config = dict(
    num_hidden_layers=10,
    hidden_size=256,
    num_attention_heads=2,
    num_key_value_heads=1,
    head_dim=128,
    intermediate_size=704,
    vocab_size=4019,
    hidden_act='swiglu',
    norm='rmsnorm',
    norm_place='pre',
    norm_eps=1e-06,
    positions='rope',
    rope_theta=7210.0,
    rope_fraction=0.5,
    qk_norm=False,
    attn_scale=0.0884,
    bias='none',
    tie_word_embeddings=False,
    parallel_block=False,
    init='uniform',
    init_std_qkv=0.0366,
    init_std_o=0.0,
    init_std_up=0.0366,
    init_std_down=0.0,
    optimizer='soap_variant',
    learning_rate=0.00433,
    lr_mult_qkv=0.5,
    lr_mult_o=1.4,
    beta1=0.95,
    beta2=0.99,
    lr_head=0.0059,
    max_grad_norm=2.0,
    warmup_steps=200,
    schedule='wsd',
    decay_fraction=1.0,
    decay_shape='linear',
    final_lr_fraction=0.0,
    batch_tokens=32768,
    max_seq_len=256,
    doc_mask=False,
    train_tokens=167100000,
    max_steps=5100,
    dataset='wikipedia_en',
)
Each number is 128 + 24 x the weight over its row's rms, rounded and kept within 0 to 255. Layers, rows and columns count from 0. Numbers have three digits each. The size before them is the row's rms in percent of the matrix's.

# v: layer 2 attention value, 128x256, rms 0.0602, rows 125-127, columns 0-255
# o: layer 2 attention output (transposed), 256x256, rms 0.156, rows 125-127,253-255, columns 0-255
# gate: layer 2 MLP gate, 704x256, rms 0.139, rows 0-14, columns 0-255
# up: layer 2 MLP up, 704x256, rms 0.135, rows 0-14, columns 0-255
# down: layer 2 MLP down (transposed), 704x256, rms 0.125, rows 0-14, columns 0-255
v125 100:147135154117158164098112129127087119092179133152132131119156125109104137138135118129149150116092158069163106128128110164152119113120137120116105141104170138100110134098098125114178165122088149116114074182121129145127129111152103139150121143134104089176147125130116143140151171125109124102118102149139152108063126124149133160098152150113174118116125114122105110106142112143131133102138056145121102129132156088133149146146116119142125157164081072092180143136143115156117129133088071116142114080126131104148127104149150147148102154120122120137113135133162142126164145145142142113143108087145122141141125133133131169124176112153089095140121155142132150152153150128127084116147113131160162149158117114104177123119108127119088108106111102151108154119177107128142155087182141
o125 083:088120139161162117117108095156132132152154144159095140118171122138129125097131131123127119138153076103136129135164080135060135120093152144121160084133136146114140141126131091109091138138083108132150151085107092096151126092152108110198116092099125123096110140161104109118130112159172115103131129108113139099107094159120135138128143096134122144096163147166153146202121111186098114109170145104167129125135139099142116120117199108124185157119102153129123116080091140146126089122130120169119142112130123165113108157114142118141117118120147108114176117110107125132092149128132104135173120109131119156125101124137089145119130153109109155130137120107103084159139146090119111157076124117123109091133109163099130120104130147122139140119108158099109145118132148135115152141115160
o253 111:130142116108132158114109164122119124104161126094112131127106120131151155108143133082133098085114159133118142149140107151150122150113097120124137142121124114138157113134163089133117108145154150123130104182187180091123141111162085148128135142098140111113132130130135133096122165093122177158146122156155106127144115108127079143109149105161140160170120140108131149094095134083098138165114096144115105144128126146118128137105071155129084070119172148123111168166115131148143163132119121115134126167133168143152155102126114121107143130117157144148156095197146163138192123085098142154166117142107153118165140109124152158130132112142164107157123119118096137115138116110073154144131092111118085115122112170124138107125092089130107129128130098151106086127129129176153137152152088
v126 094:156108101136154176144106126139134104140140136119126108109114112127153161142058109142177105104113167115146165153161178157115155160122164114085076159075113125105126138132140096103123158145123152105138160142157159138121089102134129131127156179137130112176100107111150143122162138146115145137110154154153114131092137142105133118104112129108144126083094102123136181125156115156128109121111096118092134159150154150148123118100160115160101117177141124112089111172132127143075141104127087083116115095123122127138158134157123144134132113080089101111116138142164145105094142113156124147107102136093097111135133142079162120099133112109113102105100118153087131127120136139121103136075144144109114151099166097114108130108120119132088081102106098128166120118097120161114131146131102
o126 083:148144135106106120133141125086125118149160126123137139159172180114146134127146119148144128152137093117153137085145184072070121128153095138158125093154119108149119149092118133099130116102112158118157153114134114135127128168115162149110125155122151128133115120091136108153126106110155152143094111117123130146151107173111128136114144119164125141123123123155075061112060135115136118122169129079137116103130161144138142139149127112154175134136143148160127091140097167124082114131135139161126067140172110103133149129142122115133129177108125107140163152130115115124134111093124101109121145141136059160096101136154138057100145104070137113141176107184123112151141127135106156165145106157118137134121099149146150155168116147144141130130108104147111112148116147111119117087109133
o254 105:148139075106135123149108125140145142151129153180100112144112064174137130115168155133127127099178118138091106156130108150116170131109137105114115165121133161149122118131150069137146133156168128152129074126104139130150122131140112139158166100157114144074109133150170141056127154123140105145141139116137104096134139117129156129121096140103122172120162139174162137146112121088124133144136136119175121135143107126151142132116111117140161115135140107125161113143109118137107138154104108130139161089103116185141062121156142131078151116073086144123130114158120104132100155156102120127124144132116138120162132130116171159147087136154101131178159130073101155116136114138117115125113125098090130131129173163091114123100120114162109131090126106126168124083115102128112122128166137
v127 104:095102096170118168131103153112159125123110175086122098149112118114124082122116138141080084138157112142132158139096129117151114165125130129070143127157107103120138171108149144144116108147130144140182141116120133112136149049126128142110128151113118102165162112138095107126111137139147086117108066107081120106170141119151159157128119159110105119169126112146120092148075129151134105166139115122140169142149138132109155135135092129132126118160161100133120102126128102104123140149091124119129094138152142144123145136119121116108132102146170191119087098130134143107069160167127115180124107161109126107104154174112100112118105114120114096128100113137093134115127092126113120116166126164117136086154105117147138151130124144140100127108120157169190112095116150107120144125101146
o127 089:133152151114112138202141128121103135140119133113080106119179144090120107119104072105104136151136105133120140158101111098117133101132131175113130078155134126118129110077139080141157139126132110194097151179107128105131106108160103091135095125099128122129108125133122143161087149096138179109169102136121112136141164083126133099152092118083153120117140143127130170103155106143111133132119142122160116098143177120139140087091183159116133107140098132101088136140122132142129142116118111140139120139125139115080086114126135141129188157112117069106117065104114084123112127136122139131098114162159105147154140134160131151114179117142149108129152182138134149095111118149107130083124092113122100124135107104115123131118135094102100094139130138139131128120111105115105125128092135
o255 112:115116143118162135139101082111132154109111128154147145132142089127101100140095159145131133152149140166099122102097123154138145149119144089150136156081160140120114121095134139134127165146083087110142100125140152112178150110159120116145133136159115138158135087113115114127139131129127120107142109104156109147147128109152134172136121091135070154149129126101117095141135107141155154149124147094143182143127153149106133121107126083126139164113129116109186143141163156110149127139116129116055114134165122095143123166104145143115069114132138130147127140109112084133134094087090139142129084081092134141115112150124149144151121102148140173105128087153108105147105127125096106157134163177125133190114174120157140118062130143136175167103172106103105156120133119131116159137123134
gate0 122:150163164153114133136146123134119142105143151121108147131093179122110127126106156122135136082174091114151135145163136126099108093145144143143149159132147149135146140143124118104100091126138117157082130116143142115107125121133116122075131118113164193106127130136157118121132115098190116138176131110055138104123083168127137171150116155106126129114150152178107108140108116126156164092151127135184103157184119119192158152123173118106127146121146119133153109146099097122096128117089119138119138148122111149137099121153124120115131128104167171139136126135138144127134139146117123092167123089148124113123124177107140119103106133117130107131159147085180106111127131143096126158086122106118105123095152145151181102170153123145071145081103141142166111095126142127124158118113133
up0 110:161154166158111142115150115118124123144127118098109097143103133129115146122130137146138131086155124165106113155101113088174095091114171136124121127143139134143140138182115094116107158125141119159091112125186166076112134134118152081126154105097151139092099158151114118147135162135119146137110159102155124165143096100131130155096137122095171138148117109129110121083107125129112131111166178150198122111137123103124146129099146097151135133114131124086120116199128112121143094082140111134169122102118093184146114122148119093142120133175136112146106132156119141137116130122090129130141147119146129118152159117129129119139091124139102153154148115142160157109177097102101070138098164085134144095105140159153148128128095144172150165114117143115168100139085126098124114155110116
down0 110:140135134123128173102129151137154189093118093091120151119114169136065093140173155100130136129125148150131110138116122143143131107108143101107126095166156112164118132066142132110140155104139107118099111095128154123136139089116141075149141129118134129096101145093115140150069163164106102091109106110148125101117135113148094129122161107145154132130131129087131109106086123105141090114136099179096166102141106112085155116157115095106114136100124154124137091157167162156114133116126140159095138133149095094170147159122158138131106115157170123104141125097155080135132170118128172119103147129142114111140151118139113163112102110104111123103133143113125125158119127143132140115134110124133136122099072084129160124160097156139166104154136185118098101168127101102106114095117113
gate1 097:102172116136135119146111118138083130074124106148136159170081139144155100133109142102116134132069163122132128147110166145149102142084139131118140113083106137128152123097133102116111154143151118104163123177163097113120134143131104133111139133147123127140103094112091155140155135127114133128127139130098119166098144134124120102154134127109150151126138140048150130110093108161121157139103120075101166087101095064109114117091151143149131092116121142072105134115167122142124165142139149075096117159090087098112164122149136179083140142182138089095109134109131132096105100106102103116148153107131147121150111151081119107164123128131102128097128135120125129100122162129152097133143160115121144140119110100119114156112150108086162151148130129107103125164121098120123168124152118
up1 101:158093123157081133124129137137160121145139118132150101145133154136116174098114110159118099134150088129157107094164106128154172123163162134142117151137114125117100153161148170119122083072153120155110144142096111118134130144136163109126117142118142101113129157145184100130126124098138139150143117123130137109134096114102152140124159135179121105115134095168099119161105091120104127107113114122140084170174161127134127139163119096121127117094138124151116110133116084152147087152125106146113157100130138147152137142103096108179107135105135164175126113161128125160127150181183144143102124136165083142112135107166155147067126122107128142098131089122091152102116098128124095107073090170141120105099134127099155149148152129159105093101163156161142112123096123106132103105140119
down1 094:126172118143174099129109107146135130105089130118146104119096173154151150171109117085134150131125151137157139114135146142155148128109148102093177121159122110143129148088150113141120118106117110096098084123114110121132127123167099145109155162130165117117102136149120118122119109103134087101164117154137095116146139164126115124154101116184109127119102104129129106126104143157102122113121142184134123112158149093123123112114144101181131155118143081135117090111140155124120134138119127134255144124142143143127144134136125104112120132138138111103160104166123151112105149148137120160135153133144135113143090130109159147125103113116093145066147109115100104147119156110105122137112145101136123110144153138120113150136146058127121142102123105153110146138122120135162144130160126
gate2 105:149184126151098143136169124128153139074154144119121149133115137114144155097112114073087146105134070155139108136176093143129112156092089154107120146107141113143166110135105099141130123113139134124138137140121110122138129142171158128132115086131158125143093124137134110094128137104162137132094110142120095123149116183160093125145126138133165143114106125158103094136107102150149110102138156162148124142132121102111149154114110128133144084086103149155148113077123140113093114163159140121134142117110108107126105113152105147083135131126170088119082125138162181111140129129112120162151120154162101196146146111157098186127149140119115125135094153136133083095113128127147129176109107120118111143148072154143160143166151113105150147100105196113125130143082112140126123141132161
up2 098:098057115095160108156078120158092115184092165126123119130127109148149142144134116166125112126141167105150142121066156155111159097113140085167131117130112146115088188124140160103113118121104114138121126138125147115122134101123120148125179167129112120134158132087114157149123119125143125101140128090119159122093095057096183147120117079125086118104152155146148157130140140083134132133131119107100119107148127127140109123169116123126145153150158097125154145162118126139167159129103113131100102182114139124131125131136147114152121113152092144153119156120126114117123133129162119095109091096109162102112103126100132094134098139130156157132167089131110165150122170151077109134128119146153124130106177088138141142099106124147121104126162113112127101099168149082107142148129110
down2 093:114097085097126069143162127120100116149143139143146107159129153096105119159108108103126116137127152109139147106149119138127131156094106131117113144101120135130114151128111124117126120125135142136136163123149108129121103147175136136106107106115139112121149078118115146142165133096121124128130133117112153123170107150099158124149135105132122140097159133153119147168097132172148125139149173084127107132140120105144117085103144127105128109091153117128114133117131129109170174130133133122255128116133160130141134121133125113107105136127100124149123116124121132117146125131153120132102145143160124116125120128141115132086126140096135109173163122127141113112129166096145142134172115104091111121123120126141165163120120000104143119149132150138133124103113126139172136145157115
gate3 108:139138127142125103170117131087156128133100153101147131152137137108089131136102131125113122158135114100120134117116124113088067136179128112158115145077139116160127095152148128135132111138177147109110107129114120104118146123123143133100169163125088055097121113106115110128158140133141082134154104151158122134146140121084141109126127097153146112137152154121106153111128122117080145114143151123102146134096109134160108115104116090140114143117141136119096131085147061068129173140134153144127138094169145146142115115138146107131135136132169036108109116145074184106130109156144129145172157158153113132154125126106134118150157194138133092104155145110135102123131082114117134130149125124098107105094107142148126120132118160166128112105106118109165149115175111098103160109103141
up3 102:145107109133106135146127128104110128055077158075156115119130115112142135133115124106147129149167186131118149110173131171126134111116153121168112102100122077118119130126107144114119127164155146113154128147107143165140110120119146119090104107121112124126104135084088088140132083129149139082169114137111109140139136121166189096173116145147122116121093110125162139134133128136135106133129129125112165129087151107115140111147111114104146150156159114095087115123122119165125133152128152120125136133139147118096090136103111151065124096144094115155156160143111104171104121136135100147129101135101152114131147141143123139123134188147170109118094153104145162183082152099132153143089109135124119108124171118119147141164096108101166139085135094176137142123126162070126114150112098
down3 108:098111192088134121146155092117064193133080122082133128142127126112118129153151165136092122132146112119140162138170112088125162141133131098152146133140122150141153111100138162133104105134149140094105095140126126100087112118129103119098083112087125144140106200120106113162181099108164116132145105140095109141120142138111128118128079146075127105111107137142132148123118140134116126132114140119097121112128161150132161137136130110128099147166181133109156091137113085175168135163119149129169107087117119134118112145127155125104136122130137127097131122145126098144109134138168151119108130111134114132185137155142120118141176173144101121141110108123140129157092143116084155117151114159150136119115148094103148169088127096127157083092156116159165106163105107145144145116120108
gate4 103:133127142139163126112116117126117114172127121116124153089153113088107166164091126117116105097129140123118132116094087109121107178096152131122139115134148124127115128150110145189131178123147142166114167146153089139114159100152131155154143113104101110106117132111185164156107087127148154111126135102115137183088151133132169159078165149108120139119098160147132100122169118098149126149107184129124151136106171118139129124134152152148141142129139139103146167177140144148123112084099088123120107144128152156134149116156102088122131119137110087130143109071104128091167118076141145131151162105109121076128106078152129080152124124129145120108112118119158090138115091128156122101117170133122186120102121105142135147151142125149114102120131162132115118119078123139122130173160138
up4 106:117127146101125120173100145126106134143108097147125122173101121142124109115138133146114117104145103159153149109181154164144112140160113148112166076127099139129121103132132170121104126111163082115141101136146079102121114108122140115100132140164052129157154109110111113112117165132145122100128115126111110125142107168189159119144101177122128152107078136134103165091145144149128139085156126091110139099084124121156133125174112124155098110098098158152096127124126104132121158121141164137109138094125110113113117127116166127136073158109126150132122119145109105159110122144087119071145085071119155120169133155132088129163117155140129143188135111137119134104142166108159101093137115148117091142128142112127125144105127138125144135183103085123147155145161151151101139086126134
down4 101:119105116137110169116104143158110080129132096160147139127151109130138165121114096142129128115120134106122094187113121108152130089155103087102092155130123122150199128132152145105064157149127119123132119151186131105133121121092120151143126160147160135169152151083131132124134102121154090135152122079166120134165106147133095113145129114172124106153104122121129143124125099118138122106154121131128157135136134156133102130130144139121117116131128160161124115088110111101120112137131074085181144122163081121132145132178102168154126111142155083110095135114140113140124158149126126140120142132119106121136121096141125118128148119131133155170173172081142155149125113165115112140166143178135103127180149134129142132092152032166129143116141129126118168103111090106121138140109157
gate5 101:125127164136110102115113153128132147149120097116114175116111117174160127078099151142107160169141102111141171157155132108114127107110145095143123133101169149095140101099152104170132107162125127119133163112146131075105130154153098110134122115152099103155101125116149133140154134090153137129120141075111134123143118075112138143127141115124115124114119173145126161119163106145136105118156140128160139150120114142121097125141146144112125153137154136135190114125113147081104132086130098171126111108116089122132117140134136104149162177088118130115108162149146148129167100113097124154114172121099101118156150170135125097129064135134129063151118127135133132127118137117131197128109191147126121125124127138137149130091112175134071146172139120158091063142133139152118107088124119
up5 108:103128119138161095129102076158135153122099139141127141204122105114106112083145113162137107109127171109134138105115165152081116154178138137132135142155103172144162133144116156146126083108162099152122134154111089135157116148080112158152102105139135125145150127193124117147125157092121135104107135159122158135151131086124131142109126127127106065110128124071131105127118114124123101072088135140154102128101110106120132096114139133108170188166135111112146127108108154101136161117164116124167132104096135128128151096114139125130131096104127125120094137124115129126124114104093151126074121107113089089154129117167099147108124103122081111117133157151072100080117130115120165134143146138166169109120107117094167134134163099119120142119112095144149122123132156163126140125157132
down5 112:175086173108136130101159131106089157131095140156142110153141114121108145147120161114114097130112096109110133094158151109118139163145140143158107169100111148177148085117128156120118157105161136145138168128110103132132129125192137118151102131101119120111143095115113158126136151145082105080116118169144136130121122175118170125120125085164099126133117141129138169125132131159131141154132139152101162167118166112174104144151097122127097121116164133106126109118133129104097093115132104098142094149073125162134131108142113129138136149145155130118142140160140097127136103142118145093079189109188123142164099127123163161152181091130094105113143137112123098113122105182159118107123145109117116112132137104148141116086151165091163111162128105148128121112113151120138078118082131
gate6 098:119145140145142108146129151088103122140173127124182163113082108180097146139101126124099116115118161155124157122113162112099140163109141089184136113083109135124160152103174132117098097141087130141113143138135109107117157149143052137120134160174144120142125118163128088114162111143082118113140141112089109134116106124147149140134151138094188139128129183084129109106109115156141128139139115122126119134078155117131122126084174167131121111147108150123118143168145116098143161159135183100132136137114150082156121134164132156139124103135174185136118135109139131148131126110146125154105131130114135148136102167115153133113132082116135112138117097142114131118121129095152069121119131128163095132098134134112141137117129143081124120117208114134137143124115147178085124113125151
up6 109:089128160147179118136114140137087149102090124115144132116126123123125116155144140152086119133116146144123167121095113108123132132133144106189107154106146137130169115181164098167154170150148112112155144151112146145151089106088134141143159110128082164174137180104126164129147105102157129137145120163137171119154162159115119122119136094140092172193139111111153155120122123109131127147080106103149132133124125107088163119150127121138069143127142118149110091138177140123144150123112163122144103156125115107139135137128136137144145182139107118157145177128133137130120115112111111078121133147111140114150171109108129136145156111187159146079135137171168126137104180102098151113133117164123102162145182109124107141134146115080165108143127104119124109125124098109145128142126149
down6 104:079088113114143131120141129113088136134102139123106164115157156118126134120131151118127099142137162155122126113124131137146140172121110119180125143074140123125131130103169147130119137131130108146098127110160113130136179097130143147129106144111107116153148079128140143112080062140137176129108148137136169114123112089166137170158169169084124142102117134134082132076128103110134169117137094105106096143091128105109113141132131113108127132149132127160149135178167151108120099115121144132043147151128133104105128141124110132123146078125125092121161101100157127126120107131135121094120128127093143119142184131157150147108100129100158146188098161101145120113114108138089142115113139086131160146132123116159099100078116144131123074126089171133111104109109127125100124072098139
gate7 110:138112122111205118116180108160097123136132082123109103138082139108119160135112153110125086177105146118113173129128112125113140147153141165136159084096165105124105105103119116085164103158095120158101117096163126144129129149094111137090132096142141138167092104146101145148136142118113110097142160135142129128113110164130183141161134122133132122139108105135147153114146110133162174106135131122144121110161169129096091116115136131135154169092116107109146105135153155085142105088154099147093095103126065141159115158083131083157143151137129147089124151089135107139107094096152150154124116092124149089129165112148094142124133149139166138103142092101142129116111150133117143131109146138095127146120136150109110126135138121160103098110184150147150171152122117127143088153113119
up7 110:119119137134132145079115107160101113143103134124097124149102141122113213141144109103194086115129124129147121116151127107137129155156128107100152116104128129119136160101053105116148120145116094121136133103119131121176162141109130126135080110179157137094135158140156107155154150135141086107127141145118145160130166169128124149145151120119110174086098123123108123128125103135165125060158107140100145147123126161118146149127138108148101125123103182092109163115118141093145149104152113131135127100147100147118142107104077180111119147162147160126115121077154134096165137130113157112148142131128137118141138091096121118179184110096136128094147082112139120167101116073121141166112098112117144146130151088105147137127101135108137124094161133113125134139104101137122129126102103
down7 107:140099090142119121130074126120110092175105107157138158140153067100112113111110117123126143160103129131164120145099129128129112119147115178111159137120128129106123150132117117103180149130106113130138145132106167167150132090146134127102126141103123171173110143125155102125126151132148166136098121109121133175144085070112116142138160112146113166152169130165137145113133114132141150096143155076127140120136148159117135131148127099153132158154099159118169169119136120143136117166159146077082113119106070156105123159099148108156118111124153135133084081138139117142132112101122137128097152161093135130107138107164113167113124179162166134124091138106120148148112142072135108126129128144105102173096178132138152114128151112131117110130102171109155163141109175130091109100158134
gate8 095:138107119152141140123125155066109125149158093114101135107116108143142114124142141106065143121168105108130112186123114153102154083144093178121106135143170107148119131106132119162123091041067118133131069149110142121078129124140123105115130121165067072130153139101108117145137095128130151116130129129124118130079142129142109115131105114090105154097110126123148156098110076098133121111139175127177134113098178121156139124126090129157111148125121148133094127106153108110144126110150123122138112125143140118111116136143156148118111135138085108139139142106118118140078129124094156117161142110119105094168111141126114136155122131079113123158117120099115130146100192144119097142139115122123117110082156114144092118093206102097135128142132120114159146137138127144114138130136126
up8 100:082123068118119125142138121136129140113144122091177139120155142120116143159104140166121144111103141129136122103132136089136115157150117111108178120139123174160146139156108078092148164119163171036150152096118131150130138132159127132119101145157115146142106080143133111126159110128186119099128144108100168104147123138086150129151128155116124094149109148134111101150151171129109143101137109119103135144144128142142108144114119067136137166161141092119111119147136122141111148142098173134149146079086106134159114135145141131125126150150153097117122153153095094139133119135165130122113102158168152131134151141103145077099125169149109149131119150135156088130105101081126151119130126135178145110136150142152110142144143103083125126126150179115146158079120143141185092123150135
down8 104:098098144154126116092161128150151117124136146165142098142116099148115112124148145138130104096142073156135138127111111103107113137167121112200155073087144141111130160121128130111111157116158098136154119135124105137158136116152083117082146115091097132122115119132123118123142173112140138129123111134128154114140092122076110087137132091165105138145103130098125097135137135162142141153133113164147114158163129137135167114138123117152124133125139106110108116153136098180117154148082136105092144158145177145123128151119123119124102129173144128090108148167103090127158079175125145123155118097150168182110168145148081138081158163131129122149148153111135097120091126153128090103113109151092120126131120121114104135102105206115124138140126097157149162123127113145150068133152127
gate9 103:122107151111178117147116146123170135121111143196111164096150110145153153081099108143120121164128159105106122131142117140101147092096103148137126117128120070164094108142138168151125155153153153116084139136107113085105130125132135106134177144132125120160173110077109098123167120117089130136120116182158142140135131114082147147136116107092089144096123108130191117108138115157130075142097150171139147162106135133117137124153107133135138158113122144108145109106124136094119123099142122149173113089091140095107092116111125121097116121108107118095100114171114119124103118124161118093101147150109137124171113143168133131123158153184133127136156099124113090129134099103076146135147129120104102162079157109144122166127135116104121123110103110094137114145081115117129088113142098
up9 097:090124113147150115138132125137109108102129124158125104163047119132139081174164098113139063109084142143098089158124181105159128114115128144123118139110139145144123089111132133126152159082137170140133133142126118109135133152135147157134113069172151099184138111113159159179131115121139147166156160105114099140131150124101122142127150166154115134123134156111124095147142103149140136120144151154136169107116121114128125150133115147101152123113131123146111124115182149154137137130102149124131116102151172137126169119110151147080115050124150126117169150129149144131133160109152137131085103144118146084112093089143165117109145136122134158107115173115129118144129121144143102162116116119109105157084116099120151124172097153124062141083130101125093119143120112120096123152152126
down9 100:142142111150153166095129113139092157127158124139170092148119129115137148148171120129127156116154171171131130135147184117170120111133151124107101120097092158142115101124125155149125146119146089120136099128105092105096149137117125138139107119170133148164109103096121176127102142128147138146122192145118141113141156092135110108162154105145109110121107129090146131160129156125131116105145122110086112136128139184139124123084131162132102117115137100115135133170136119142199140125082134157045135132132102107124131141176076110160112133130130126073156133156146135134162150116135145133107116123141156124139127161098121124126101113095160159124140126155135130145146137091155129138129140140120151115143049116097138094178126102142095154128148152121149163123157108090088150094111084
gate10 095:116155088097106169171154115122137086092152117127181133139125114098115151142106124109163138150143110115077133150090105124143151147157124096146166143136166137127122098068123107109091106137147115140094158173116146147086190110129167072138115100103107088151074090108124115133127165113145137150107144145122170100119070129116147167103113126117143166113121115170100130103067129112084118129134133122154132144179134114142155086103100126141137146144116143146078132133123143086160122144116107155106126112141141149127122147146154131176121143114149105139114126142141136126092144157189124132108130125099108123119163136138091087110153148127130121140085111127098126109147144161117094107069141149162108103135109145129108138144129167155156116125113128105135154139132114125139112138101125
up10 105:103149107103130133150123142125148142099162131144150147150147087144119149129080124109159102156090097154088146178098115124105106156135146107176158135112154140134118105074133115139127108146119083181109105158115166140099151107149109102131117102094165120139109079157117141169106098107162093137125103121123171121119081137128164129124096117119146127107119138174138128131075123142134136136124109165170132158147157120139176108085157103145146158123155124125094135125130183093168152122122094151162125095154140135119095138110144181170125118122144124130126127120117105129090142166191167113092109152087124123148134134117108098144111142105115128184105115108086097110152167134117126145101136138154121163123114126152114117104094144158145104095115116119120164120139100141144132161134141
down10 097:147117131107128135126150135110160066143114098168109121125119118123115132125137118152137142167141128104143113135112150105132149116136142120115120131111126122156124126149140146127153155126163144120128146109145123156128144139191119116131112107159118158094150120136105116125128125103140082114144096137127130130107124129135096125115130138131140103147137126134141121104151124126111166148138106157117159113132162144146133132130110145102127132123163121139142155113106133128102136121145092105000107099142157170132141141191130135097154117138128141119145118115106086131114162150122119139114082146101106133130155114124154122130146138120119117111155139122141134151122128153139125106151131160128160118128143152117123091100136255107138123139136093133141132100119106127141120125138116
gate11 104:115135076139156133155139128182089124113143171109146111131133123157135114150146123138092144089119180122138115115089134158140168113094116097145134128087111142070109176127208130140143161144157108083101116141131130082101152158119120086150137098122117131130130128133089127152180127153104075101129135144115146156157125111157104102152146122084141127117133140092169139120143118126115125114100145107123174100080123108085145115131125119124137126131135141138139153119136113115119125156154168095135106134130120142122125132135153152131118130145133093095093122097190115086106133150141113114133136146142127107134173132116136095133139063139151119128164142140102132146125138136128129130167130125127110130131136093104099140131137110086190066144131081136105113097121138167119191173149128
up11 104:180133127128109124101118118119186097123125106131143130185115075133099139114156120144167083084153107126094098114129129127131107143139142178081145106153137158162184099112095139115137094108100150104134125097139102161164127129097133125118089134131109136123148110150129127137127159150143149142103108087135158129118147118113124151117122127152104112108102132121091136121130136101121126127123093144087136130138107133157112147080134158194180123121142144127139128127145164122117142135151117160136136130110119102112163114069107112140121136087132169143119113134106120173145116143127124141125124119149115122099130135162159165134154149109049124131137100123084144133124094134157100152098107107126166093114100180124175091168147164118148173118088124121114165138145130079102093085133129
down11 101:130130111118124153153152116162132109135137130139147122102129154136126146128103115125131110131162125147140153097141146112128118118141104146086098130112105160132149136125118137127124146148135119127147106133124108152116093135150117145107122103154139124087125152093116147157133136109109125126137130151128127122093129133096175105109130132111131150117100139132119131149105152127096101137138161132112134116104162144141128162095113138109173139129118133113100158088113105129101136153158114127255089124147132168167143128138133126117150131139142133135137112129092115113165132137094123147145152106159143125137089123106134131140122144156100168117129152118151114154130110102116117158110144137136118139125156114144141141163151090114121170133146124154171141116163132118145125157152128
gate12 098:124113178163123141133107138131123137141149080136137130149145127105135200106081140108134081121153129136130128149142137139128111106066135137102117157123075135139104161114085145157132145062145103145156132142135096091144129128162112151156153104156136079137145087097149155108103127128095133146132126143152124070152139085110106181169130104156123131110089137154148155096068130115143100080128119108115149143136133154116156121170116095116121113137131139129099124156121123099101100099108150158139145148128145111126121125184131140095122164108134141150093113102124153117104079134086113127115165128120131109093124114083168113174104115128132096141123158118127146154113154101142154111115093133093135115188118136126102107125106104105115136086136144111135098157140152089121136112128095
up12 094:174116115144118128114125121114164152133148075137098167128106143102102147123154153130103120154112137114146098120166116144121089161147140126161107138098081115156136109115099140137149124127138146132129115146115119125122130130121135151146177112127079115127136113132128124104102115138130101122125144111159116100221163137140079106101166127118156093098114134137152120087157134111154105144119118128083181109123167114153147153130086139085131092108118072122076131170182109083138106152149155112118137130131155133110119155167129168052138089132153129141163130127133140127083103138079140094146142161131116134125097155069140108144128131150129108100140118154134152143097141110173108127127133132173118116148109129102110165117151159135149105083093151109109126138098119153120139131119113
down12 101:128105148109102161129135139123108136159140083138146162120160112085149174116178127082130172150138153067124088109108112185136097127175112117156078149110078108150151135125108168137130152098148124133155109141103117107120186131109149162133118133111159108092148119125106113121107091101143144135121142129159141137116138157140135167131125168154133108117106142083152160150179089129168095161108110085114107080142134111134149133115123149128159128147133103161129138139182108101122140133115143135066122092139138129107123145136091151106126126079122119132113137121100149152119097121121142120112175128110152108104137147120129177143119134120146119116138104134161117155137114174144102147112152131157130095162130108165134110163116122128185072143134097134145088132093135157133128165123136
gate13 111:118087126117124126113146130115091156122092145122146129148138162131151113102090121133112121145070159105126156087121117129150123113158151142116140117089106115133185145112141138143150145112129155097140122120124163109157113155104107096100097152138176115134092116106162133104143128135083174117123148134108151137200110132101111113130132128131142162132132180107111119111130134088156097141118176119138150179147144154108155159182097093142125107099141153103154117104166089103135121156110132117151071138147102149096114162163119140113098099131150134110096120121142133111121110124145101063125111093106108123153128125100127176142170114071137123106143088136153159130152105109156089116119133115060136154112063118158163126110138118138091134104121141096115108134133112140140132141111112
up13 106:138124139100153121140137135120121130133111120157111147151110133134132127140103099124097124143110130114118109168089189088096125080166156089122114153153123139136133109118158138132126147128122136153144134171158110075123154067127114175139145128122093148091156151107102121117112120139145114134163114119147146145087147175129119127130133129127154153111161138111083074185163139119070117117130101126117141125104083121104111124136170170100186101127105129134133139088092170130138124131162139112136113119146175110136124116108139120129158106133126141156168086141135118084138184131134130157158133162177104153119118134119102144162137145173134119126121170118138091114107096163122131148104149097128129132095100184164076140175107167101095116126134128146111143123167120155130092119113144
down13 106:123113134101196108094133130188124152107133118119146121129105150179126118138111131142147132108093105221118096113133121079126119109131114115100146140134100108161107137083123130132143144146098135104124108136122080075148164121100093132088147163078146147126114160136133117106130133126091132175126129115138116115114140118129153087133168144125154137142131124087111100109104151139158092125112120115134134124106112151122141121116144163139128122122101097101142087136160137113144125095139110173203150144117112162091146116142149120129133129141128118132138139106140130110183132112171114103135108157135098112126137103144132149158148119141161158096118163145080142124108077148134134141131163108125154147126106155126111163121070042146161095095127146125098130133131115116107161132091103
gate14 098:140153155098157152119148130138149124071172165156130156159108114122143109137109152151142110109134092134195092165122097135099143158180144147139147113132146140074108133111126177112144102135172128120122119144148094122098162134132094133140113095123128120141114103098155106129120132137155141136158110119126138112124118086139166117145121123068143165142132120135125127094087136129143157136102151115142156128085143143157160128161140074124128131120100166167153170125114135119116126156148140158149176118097138157130084070114121091152150133149166138144152119165136172132137104134154113083141103134118114127193091121141119171148118134110116152100126143138082147135120151094111141157140091141124112122112150179149153122064134121128090127149131104131137121132108174128123130074109134
up14 098:126162140144156166140118126141118156121185119134130149152122123155135157128094155143124173156114098143198093113119130183104106155155137127093138120088111109099097095115114136090166113165199129127090100115117091106124120208114095164177164117139137128114116142101157070156137149131145100125127089128141119147112131117129132069115112127103143129110125147158124114143094164139129169112108142115144160131096113118136118117140121096148114152146153160091161118111121136127146156142140115114080126096135090161140123137098129081138086125145143118086156110141102130102118113140128109116164122158124118141165108124120086129144144134124131126060141099135096153174117147146124107136129125129134089131089094135149149130090119139135112109117135182128095140141133166137123147104132144
down14 100:105152069149168124093131123141104098097135111079129179165136139121111110115112137137154160143132131123116163116127117156099122141159152135106119110114101166115098096151120105147143118098136126127112100118123134149123128155067098086099121145127112132106146119126111100140104133099118124111112134099151124102069135051121135152139111112141134119102136130117127125122134170165151163133121153129131143123086109137115112136083086111168154054158117110095129155118094127135171156185164136123036125116142139144108145111115119078166114120119160130092132098130139108163121116120160110128138096185138129123138101110135152127115121099142110102139119109107125132161119126086123121149107101158179120146102095116089153128094146127127119131139074131144103112133126117124106149169103141